python train.py --n_layer=11 --d_model=224 --n_head=7 --n_kv_head=7 --head_dim=32 --d_mlp=896 --vocab_size=2048 --activation="gelu" --norm="layernorm" --norm_place="pre" --norm_eps=1e-05 --positions="rope" --rope_base=500000.0 --rope_fraction=0.25 --qk_norm=false --attn_scale=0.177 --bias="all" --tie_embeddings=false --parallel_block=true --init="trunc" --init_std_qkv=0.0316 --init_std_o=0.0 --init_std_up=0.0316 --init_std_down=0.0 --optimizer="muon_variant" --lr=0.00866 --lr_mult_o=4.0 --lr_head=0.0057 --grad_clip=1.0 --warmup_steps=200 --schedule="wsd" --decay_fraction=0.734 --decay_shape="sqrt" --final_lr_fraction=0.0 --batch_tokens=[16384, 32768, 49152] --seq_len=512 --doc_mask=true --train_tokens=216300000 --steps=7055 --dataset="wikipedia_en"
Each number is 128 + 32 x the weight over its row's rms, rounded and kept within 0 to 255. Layers, rows and columns count from 0. Numbers have three digits each. The size before them is the row's rms in percent of the matrix's.

# layer 4 attention output (transposed), 224x224, rms 0.233, rows 154-178, columns 112-167
105:121110152128117148203130182141144057106122145089136094118149121094134115137184134130131169178173149071152099138068108128160164140136165171121150120116122101177132076105
097:111163086128128154124145135060133089177155184143134096096134140087118138068030168167201145143128119117097113122121107159143082093091137080112186122135138116097103115095
095:105120163142125128084117159153158201088131093102192135095076129082137172162102128073140136171075181086125091097103151112139128218140120095149090114204181139063146139101
106:145111224120095157053141111113104145109079068180102060106162169119099158091132175160126144135087200192166126149139125159072150118087122147165083149083093134120128139149
098:122120161102158093122125140124176136097147185051093101128092142083124197097113131164131086127094137136103148147114167123121144120163089132094116144135141137218166113169
106:183127106199169125203098159152138151172108171171134113099130099140123060098063133112124078135146121128101108138124125153101149142125106134086069132138189172139081103130
098:122168139156162127159177143106124164127133117130089135145131135176137135070101131123190180125054073153026174159167116137123145111130153099127095118067050073150117169134
114:132080111201056161114138122062166117103144090165106093145133128168162100107134101153139118113102181086102106147096161094192109181127111116136105141130123134101094145118
095:070054138109132040132098142130095140043098106120122142235126181106128147092076113119169119115095150108092160152133061104132125102140123144144142097182110134115189131163
093:127140081129099160168092090082157128096096152173107152146109108163138108088158167119159156138142125130111125088140127166139112137126164163129104149166136143117091127142
099:135130113114085166111159093129101169168193096126159177116162154146112104167112122126179114133149140154170099157166138109077099191150097130115101106148129129082122132135
097:125120116097162107117082153129115093140178176064160134124182115039117078100109118117123145162173091079103158161135165150108061149138105177150209129144129137130182149091
095:080135157150127157149153141103144105071077104122177125085151133137116065128116114090090159109097166110117143117112116130110110119126133147113116078118146165145094133178
102:101120081139161118124153137093120124058133166133131183075111142161090096150095132100111112106134075174085168082083153134172062176091102106045106149150115173149152174138
102:112114090131143131084104092120057046063160179082121117124137121116168159118156080135102133126128175094136111096190114152138163126127128178094136148169077109124129150117
094:163154143071115079116153115114097143070138185159110142105169156073148122100047146181080060127150119183146102124155165133125115125125107149143169105117158071106133115168
089:120167109156131101128082137089121145116155068140112173104174126054156123131108121121137087157114102098139136151147130082142100174137137080097106155194192212146100144101
106:122117144150193107080197143118103131103150157137135164102113114107175155102125146073131098165122152124125145151142099107124129104101087184147116148151148110209079159106
104:167088174188155048156116086136178148089140103112136077144139163117139116155143137077177082172088138063163102112092080152127159112169166156081140203086127144189098132104
096:176061114095122162146171152101149170196079100099151096165163080116078104143113124162068140144116129135101138129142166048097116084113089140091106122162115064121178128146
093:114102121108115149054111190122077071126140113124161189168109149115117126135183133110145135142163113153119097147199113141150067147111102153140148133127111129141096093157
102:157111165132132124120176136100144125170111050141149127148131124052121110164071088123103137113079106084143121152150133167171137104119163127132019149153152142118094122121
097:147119122142157155078065165094128150107162108118143087109132157122103159155191160086161136117104121084140120120147110109100192119142151098135141113171160131045109109104
100:166208108141162030097104093128104133106115148083083173127107192185155153161087111138111084122138104140111178130130087168128080111103188133183176170057130126153108147156
100:137138117182141119128122157144111084136159140099108119158121137150128093116120122087128191118099096116120131105109125097084169146152090118106076115157111116114148144187
# layer 4 attention value, 224x224, rms 0.0669, rows 155-179, columns 112-167
105:161076112139144164093186072139122116067156112171037163131129163138086149159177087115080142079116102127142137099133112176147167144168197154159081088136104135151148096191
097:117105098044145123133124157135156070073116147111195124135139169121158126117090129163198131148151143152112156195133096108123160075080171146125140122168100130158104124137
107:163076052113189131156128150099101106160123192134143147145114133091178130116131121076094148133153113167140155099112121119137138145098149109082128086161149108094153128143
109:078104139115156142094134164143087145146111156161116074162160077103059079143172107107093145118141086160168190153092187121150098142083098146110153118139118119040097112151
106:135132159136015109070124127131168097063139078162111186144123110153152168148176120165137139096100168164121189155184088146127100119118159123117155094079145123127127091160
102:127106062167104125139139137076178144114102157098111164157099163131153130122079120119056121155162099101202107038090113101163126125191114131168189124127195110146178127085
109:140139079123128151196065106131143115134077114129176123094079134154120063175093115082120139132094079113142136182146128116033126151114149162124091124132112158044156123094
097:106158138117114147122107159153117173162147107167192118093137106117138149083190131138113105133101117137069049133113142086159157109130105110146135146107162158166126212177
098:108140142162097107151152110126130088131100063152159107090128198185117135112168095153109122114162062111109131062126129160131146170170126118112117134168169132109092133125
107:144119137150132144085096106144114098089079125124105160117117090121188139134126183173081106146131132127095179132145104155182141089093129118146090086148122127110151126108
096:108143196143126148068162104141121149112127109127065109133130156129109143118173114150111139095145179155121087158088110111107078160112109098138120078124120046159124112153
099:162118073142151127145164094089129137153140141197078115148125162168090133170115153148139121102161065133083145215170139132143146164155090113145141099102081113057168100138
098:176139100085137116128155147090137131132109143126058046162135164110130132097171122126123106106117121083145147150126136147111127087182155136134123120124115109058098099132
104:136175112137122083132147191124184140180139124161158076149162106122085105180148154142127126176156115109104120120097172082105033118112182129118132094101126179129108119151
101:153161172115141098107141120171164102134141143117159123159083127148116076135140124118173130124168184102081137115087120086149111116095119115081127156111132175129104125125
098:143086124091156090065155126134076154085154099136152079072107145139118156133128128103125148161167155116172137120113123198180140088114091154151097084062115140104157083164
109:144111178089086179135090123146149128137124144159062100168138108159096098169079151072128131089072184090079142099122139146114128143100132120185157097084129132091113087177
108:068167177143131165101127094106114116135061131144134125169104116150140122164096134127125161077080196160163146099136132097207147153107099143140118126158122180099154129163
102:105222116121141107087082138188174163083131150162124167131096183173148147127075079160124110141162119094138084173106108138116108161090216098135143126097102140077065100149
095:147099156117169129145112092084133118146078188129088107075106165155160107148146087167047158128150137155085170128141153157103120158094139130115150138118140090061072159124
100:160142151149131125121117139092160181128096109096083100176088153140167180120175126108163154121095144099118164156102151194083089189151087116132177108098154132143092099138
100:132141129131118116165163131124140127101101086098149131109112071069182127109123121210078078125136109187154103137154147117102095123049174184113155132129061107149115112136
105:146121143116131133177155126142137152107125118147130079135115094078120127088141116092178142194149156139092095163093117140102225151194102052120138130200190149186138113100
108:105087106155119163122121152140132125120089118116127122068161113123111196165109181142124063077149057119135187138138168127148113126048133145151140165138133129069062087098
095:092109125128149132127170129163098156059195168109072102131118121140080109075141138082148135120139136128171137143167144136159137180121156069131121104102119120118116126106
# layer 4 attention query, 224x224, rms 0.0967, rows 160-191, columns 112-167
088:124082099081108158111157137165159158132086127117094132183146147089139152138143144179101166087063133109097149118165148139103110103118150122128137075157130127102057125115
085:134103153090118121083203092100140127126098169149152087096101122083078067136157124148148115120120115134157100158105094158187138140145143122141136060127129135101083109080
078:090104139143106146114130163145140089163159141118125112136136138107119108137129052079139091177136142135164164107170132126170179143147132135165141133147176104215115099123
120:122136070106180077130099123158098141127125137065091111087117101181173152176141135106127101113140062101100113114104100119132087102149182131165177136186151131188150117053
112:142112104101115172106153085145193081083127113128116189160080111078126124081076126109171150106133130194140106147155139057129081178106115110110111122084144117119127121210
094:141149156138086203093187158107139127078106111194121139124102158106103101141121149106157159099115144125154120123113133158127181125124082179105116140054146141055062118146
092:065151127123138135098092121140098145193154180083137112102092075111182105222113131131134134136135129138157193140151176108133095183088095170138141101068172157158097134150
103:151140090181112120120107129104114100083053151122118112138155160166188106106154136095084133130135149098143131090149113169163141084111081140156104151133123086081129138134
088:152148142196100119051080084113143073090159148140123125124117135108090121109152177053130130158153156187137105085116151144155091116077045151173106147136124129125061104200
093:127104096138111133171137134168109108114094185102156181074174083203139118138088090141168162119089158173134116111072128078109155134117113174141131119167094124183137136132
100:077087146125106127110125180136144139182140067156088131134112140099164138149139121137129197133081185150075147099173138075085092142063072121054148157135193142070109092102
090:143165163138112080102136057068095117126095129122158087058159090142083119069163126155108114120146113097099126127089172096140152143159109141167099146115146107109077116092
091:078119089119127129120161146093148089049070149145137146125199127077125088104116140099136106103164119111122140125113156139128110116101112088137069104132136171126108095099
094:093154078133130124147146077120111140126169091086131199171089144115142165142159151092133141126093074133078102190157134082125124117102145161099082115100079170105117124117
103:165116142166139129131174116134060191116141136108049129150124081140122165175182144154108099153166112163123089113136100101181151114108105145143068070150164106128170114117
096:166154195154117132133095065149139108167125128127119166123109164122150071131156158120168099111175111124142138129140064139094144109119084128156087114126199145103132061104
095:043082130140197231112081178114127142099153117151138127151168128112107127114101101144119178148088163171124137100102145082152098163145099115104091136194092102095136143140
091:133101085165126099168130167082126101127142187143091140139149172130125224175212136064106092108095108108112132163193125186098139103143128148115143116108175132163106132165
094:142140042162097095105140080110210092202124162138115142105100122092148119114092081074167150083091220144076169129106162172123111126112100136147148131124126173126125100103
100:100119139144134087168105168156142104104104208149139118122132102163143137094155091102172125168110125104154121091190141098157122144148132130126090151093126159117081092073
100:112141167102156111106112115182108130098124147139115149125151119126122148103135114113091116157205167160129118105132144140119113148144144159132144126077111097156091170118
098:108163154113128107187099144112156100075100113194155113077115156108108091068178136160080129111084104147181113132162166118125165145140087170139123118149144125114168145174
099:081125130134203133087155139142133156152147148132156180072129090152130100162116148109173101159222063107080149118101150127123121133101163135118189137155093143148140129086
097:150131131155115120101123172109154098172122206163168099210117049119218105129090181127109086201129144106110136119162140159126131076113128126203096080139125124098159140120
090:200120105105134118175109115146129138143089150119185108164111173169149146132102146103126160152143109140153074091131102088035094097158102202097079127157115123138101097117
095:095135151094108150145125101101112124083145173153096096085155115172114127121108179111128113080184129129137070171142185142104125149199182095159209196152109164152121077159
102:113130045084114134172167138121122143138100130132152176110101106158132130115136068179104092128188173155118172140160177127133070090098121130079103108136122109166143091159
096:119170140156186128136117152101121135149117112130086188139097101115121147147149132084138110080095126103106123186143170139152138062112126126139058080163103104148167175102
096:094085099123113135135135200136055094141098100205090130096134149126131181168124113179229168178129091106171105143118146150105064153140183126188107067140126109065101142129
094:109119136163086100131135108147146182171115091106156099109102137150135128141177159131098167183106132121169087082111098111155091186120101138167132099103146117072117136128
091:157124149177147177151184081142107117188096139128092130122057142156089137123125064119136119105142101127145144093179136180115095177165117120099059136173107125142062151069
093:112124056130080219169126085100085089074117133153160127087072126151116144127158152137059155113118140098150121129115125162073171150149123146155064130120102161130140146127
# layer 4 attention key, 224x224, rms 0.0967, rows 160-191, columns 112-167
067:125196136144130136151144107195136096142151135116192162113131103084148172111103126119197147190105155190087142071186097135098119130116135118121188157172164179175130137077
068:071128132121128098114097146134179158143117110136199174204153151097198125150069128126102104119145115124154204091111100135142118102114128119108194163158093172166159148121
116:094124126071159128169132158155103121153140117160150171154084171150165089131122163107082177124095124133096114115130089134113121076141127142135168104171119128141144092143
104:139100134102110125130084130127080132171097180131069134087131093133136112155132137177129092077128073154148118119054110085141130057146154103115204064180151182094145136127
078:150099200125078116082148173133151129087115164109092101127127054088054171104127121136143105166175101119132120108157130060127115103130066128079142115101172121148119197135
144:083184080115133144112125118128114143148155121130106111123128144219205099182133133133154125111117059117122140118073123146136189109123224115114189121158102150131164085123
093:132125104132121108110155083112074142106121130147090068126104155147107138122132170153113074136153105117135198161103105173144101124156148151151120119154139142129157106151
098:120143121128109132167135179116136079170135128194112169191089125143167163141080100179132134142104097149162132039178143137106144125084092130127124118075134160105151092123
092:102138106076151175161169095036074152180105166081115075156129123094092111122138163121159116167117103095116143081164184078123076187102100157139139130187145096185160160186
095:073106145158083091163151086130149147125131112119137179193172120154112085067146142069107095105170134167093118160169151098089075098190137172094198148152108131131148096102
104:031117093121138092142156139086165096148111151109104167217121173129190113129144091108089172110092078079154147108134165153040157124148122154147112144097171109128152147121
083:105099143133156037092107092166167090127119130089171120177117172128148116123133121111124061160138154146087164090096133159124080123147136163107119185104177115105132072098
095:134111152114108148139106181136118141058109064126152154141166131114106140096137140175143137077086135172121099134123086167110165095131136119164173168119190087131135129077
093:121117096083148132102169112169092141220160151138144090102094134068095126086128119159192117109163132099132135164143146111142135125127096164086107163112184135147145151114
107:117142159187177140113113117113168140126132138123111068157092114143178150049135135119117076150098115092133110021136075146128143104147034113112108078109101164118148125148
097:087150087092112103186116122144057157137144137138166125130122089109139119108107134154150156161138135136162121100108099143068098167162083140115130137136079104127156158158
098:118178099179126187107142122086134167116109116097168130139154155120071121182020142114171146093127128109155110134086184153071129152171100141121099119114100110107144107087
094:111169119130168090133080154091158128177165078132163122164128142139111195152173146066125045141108113130165141138138087194066166076106156110067147124127159149142177087132
099:139153134163097119175104121144105103127117170120107127079076124196155196103170158109149147141123129109103154104126104106045130129142095187145111173114160141110114159154
103:125101095114127141092167177158141110131124155149099167111147144099117126122105080167130058127143091130113173170101140157128134080154149104100187130151125153034094180124
091:147119134151150158154142122143091075146139121117124131120127151136172148132153156125178106125156123095108028111130138119148104142187169106153101101194129080144118170145
092:093113169158148182133152126101094064143126125144156125143136086103125140123120133152203141140093137169156112171104138128133135099114142170133159142143060108166133158092
091:148091155134141114192107098086114128084132130137071123107149151148075126116117106136097098130061117033141153154149160176142154078142087117110103149098159126101118152121
101:160176105212135108110075088094157114135139154170102127091114135125116108138130125125097147116098143127161162190144155108139089062107105097147112124158155082125148128138
089:112159136099157108149163150127108086121122128085033126093107124131157127119043154111146150092171072148142097114161123104152129133134130132130108152121093138149159159128
096:142124169132117118184165085137121112124140160130136095078096149053134125145136128143062149213122077158089066139133176169091080102064142097151137100095111134058142083144
096:141113089098157167132142090128135160095166161145087166119113092150097153165067137136173135116137118145155163123069178130073097102170158069121098107105120094162118116152
093:141160076059137090158158114131087139092123084173116140108065171117142175136110120096118152165100137138100100130194105167113136100103154110187135169063131109191138150105
098:121175150197143092074173127133144171133135072130128099200107089145158128110071117158119090127097078102090139222085137149126101127081163071206132170084101132143146117144
094:149129169085164089126149149136120124110061098129157155168119140105101159101163099148163159108139182117123124152098156156050174152079137113119127155158176081132093146159
089:099138119134132126125099072133107165094155128108125151085160105112132156165089133077095138132114148106132054133111129102101174128181191154086116145120092135098107165125
091:086167112142184172139092134152118084104152144147087107147098154099130122157160117170157134081142145108177191139128127133207117101136163130106141133169158119187119113094